Weights of a small transformer language model.
Size: width 128, 3.1M parameters.
Each number is 500 + 25 x the weight over its row's rms, rounded and kept within 0 to 999. Layers, rows and columns count from 0. Numbers have three digits each. The size before them is the row's rms in percent of the matrix's.

# layer 3 MLP up, 640x128, rms 0.145, rows 51-72, columns 0-127
105:516487484522479552520508506476499493490493486535537554511515488489507458573447493531504519522497468465547501458495601515481507469472467513535490514482491509520504485528495518497456504455521537503499469494495477551484496508529499490508470502513472518522492516452526530485535513508489517501502486520502515498525521501459483486531495482465503501480500527514481511506512517517529487505454
103:499470514516478469503469547458504502526483506470453526511451484509514488484504495468510526494531496501556497513453511456476486484493459504476501490533511514467468523496479505509517499531508451467504463579489500500516495525501511510532526489500501497516479484508483520514545533516466509507495536538494543504547479471493501505456529490486512505481445543465520522549472516481510516517485
105:507514505518504515525524483457523498511472487512478497489465422564464457509501490516531486473492508494483497502532463483512500579443544522495484501532522530479490475514501537494487491509493473534505479515500528492483480514527461500467465542501469502519522500452476514461505514501521459494509486540509490474511493518535484502479505483490529538487494504501456538509500465472513525456492
100:523432493485476472493496509480476490505494462496509451486516482472483513469545497492516496503503475462542518504508520473498526470490475469536538457526475510500475518513480602519484496487501479478493466475479503515493498512550510485500494531512490478484518491529494532467511484488514501475482477508460506505467492540499483503482536526499501490518500497550495437550542503488526493499455
119:461522515488506535484469539510526503491473480521465482432542469496458537458479520504499509463492504505543475499481534491504514509501498514473484455475493532398508453490515481480500482499497474509480538535476507506506520473508504461510507500503481502534469481482505532487455500506480533552509521495478491466542485507500471491489510513500526511495473528485493488534509515493548475522489
110:519511502493502484468499484512454494478441489508493520492467498549517503521464500466501497569497506487516497489475510496494457501498495523482531467512453507515481507441463505501501473463523552520529527496478507505487477537485458494487554534485499503504536504521555498503498484500507525511499508542515512495459511501509511553493505584535465472518524471469507483486510479541501495502502
101:525517471497499528528529482496484509477509512517486460530539515506527506462473458449524505474508526512482504529512493486512510495520500469512480490491534522458487502529508531538508548470519481506502484477501489527538522527477476475513464572504481513533504498444479426489462494489486492516500472511497448534529489530503531486539450503446476484476513515511486507478502482499482469516477
092:512490492500532476519494511569500502504508483470508500467513520532495527485490536540483494463502523504547549556452489465523494491506490510494506508522522523530469487481488488478528497477520504505496524507519493445482503487482467488493512451496503507455487503507502482514522521485474487541514473467486457547520531500560491501536428510471504505492500485512496499534478520532426522485483
101:518496512499526486458482466519512498513461539523500507485486547533483485531502527498493527470472488487508491488498505526457450549532504492505475538520558571474501502516532478491506487507530559515463496523482492457558503481507443491508458519446515490541522486478496499508513494511504488475512506527500519508507516482513473496524513516483534484519494558533456523504517475521489503503504
093:491536476508538515491487482478525509504499504549562496539512447498488502516495480455474451529490478498508503490494508470512514493464515485470459502515488514486497539508544485523510524486534471471522505464531496463492511515538495468453532528484505452495484495533491462487540496498517504468528486514505509549526502480510490541491519467498535468450518514546472530494489461503525452513490
104:498490467486474506496511485547493509479498474513496514498466454493495477520553491471468530497495469489489497506512501532492514544529498491513555537484514499447535479483507504521503520524521487454512524470479449510476469454468516500497488501518462489486529489522513483476456491518494539525540458498480510512500486543519499504494517512526505462447475495495483488491466478501527443509419
102:486505478534520499509500472489509453474461517480489495518429505495517508496474513521509475469520460533446455507510509512464442553545543514500531488497510503467465500479510495510453460509516525543505477491473503547523478514491496494532510500454527467491528485447510482469500486514538488510464477484554505470498501499498495493490499525485489494517444503511495478489528497505533493502534
095:533475528453499457538506541475467487511508498514487451527456540449545513511519494487497465496478479484503481516490491486506505479500510510521494495507486517519487528534508524489505468459531485486484515535503522552491510519515472466549507470464497489488491468515539493491523517505504494530515540487468503462544508512510452479488452512521518427515492486523507499562497495531473502467492
105:496512509506459486482545525482474454499479515503487516515476522504501486488528487527492492478524429472504494481536517531516543480536490507520516536510513500483495510489507487531481483525528489493531474560506495520503483481549506433533500469502437517475462507502502530434497501508502503494456491505520494456501457510497530532550484488516500503498520558504516489486532499497473521455502
106:494478498481486542496497456503511522534496509488544496482526487478498407460463482540485544503537497473483475470515499492511483522527478541525529529464495529478493547532562488538502523487523469470508477485506472508499460485498539497494501513516527501507487534498508485495441482506470494516537524513459497461469491522509484488499507509487541491543510529498517467540479493518509506485495
110:545474532487455534519548471512504504513554500543484488495539484465533508488506497496510491454493497493478486512470517534509491529473491511537501523515482522512504508549490529498513489518505480510511462491469458463450450500481498465507480460506443525477497506484473484466498524499466457493506486484492512545522475432520536494502530519485481506469495513501483522464546512491488513476531
104:486498524506471520502513518500516514456480528508489501511495508501469479500486480510510494497482509497521499525477521513489483468485545456491480475463464522501506553518443487517465515471513467528455462495505455450451464506494467518471506549522521493503508512531500523513490480516523486521506494505463431549527490484489454530474498562467507539461489483487486526492506492485481540492474
096:496537481516521519447498511537494463464507473520454542499472530529467492471471524517516482489487477553491486496469484481518546535538517518506495507510520523521500470536543502513480492500496468448509503513506541494520455548513488502513486487504500494485466498533530499548484510501473537501483498512487514513469507531502459465519485546525529455541475488453503497466542523508500500506471
107:507480514497497498477585488506539531484511541522487520490500495523464524488512531497477501504505504508529507501446519521482484484477469522496465483511507473502505468475534526530493527501462457498519510523485515501550525554534481502534498475545500530478449500492499487506470502509489486520512491508490531535474471518464497473524478553455484505494444539530464498523531515483453484508516
101:514471514502515533487504478502530493467486534535501492535458499543546504521476472461513494506498476504527446522500526486553478530539499516511472511487491499461521559491531482485481458494512518457516529472520450537515508458464550488498488528507480475534448487449493454506493514497500533506556503475517500496494487482522479495513489511508517495463523518490476521472500500509491475537508
121:427491495522519526526513477508541478529529488515537487519438538514462514490528526504501494485462506524498489489481470540515465521479517484505524457494516505516511512553501515504502510535490473497512490540526509493488478476533493514490504523490509503503426517506500514482492478491496478507490480517496558515495479505477514493547521469542481464507498490523528447488504481549556460512462
086:499511432473479495507504484499525491500486491510475536520472500510558510454421506469492489491510534489495521520501496491547512504528558503483487498530487511486534549539503472507444502499536519507472503525470505487528509512503472477504510487480513479525484468535483461503531550513512474547511507536460528507468509503508473477495528512509513473480479482515519529514513490486508568502526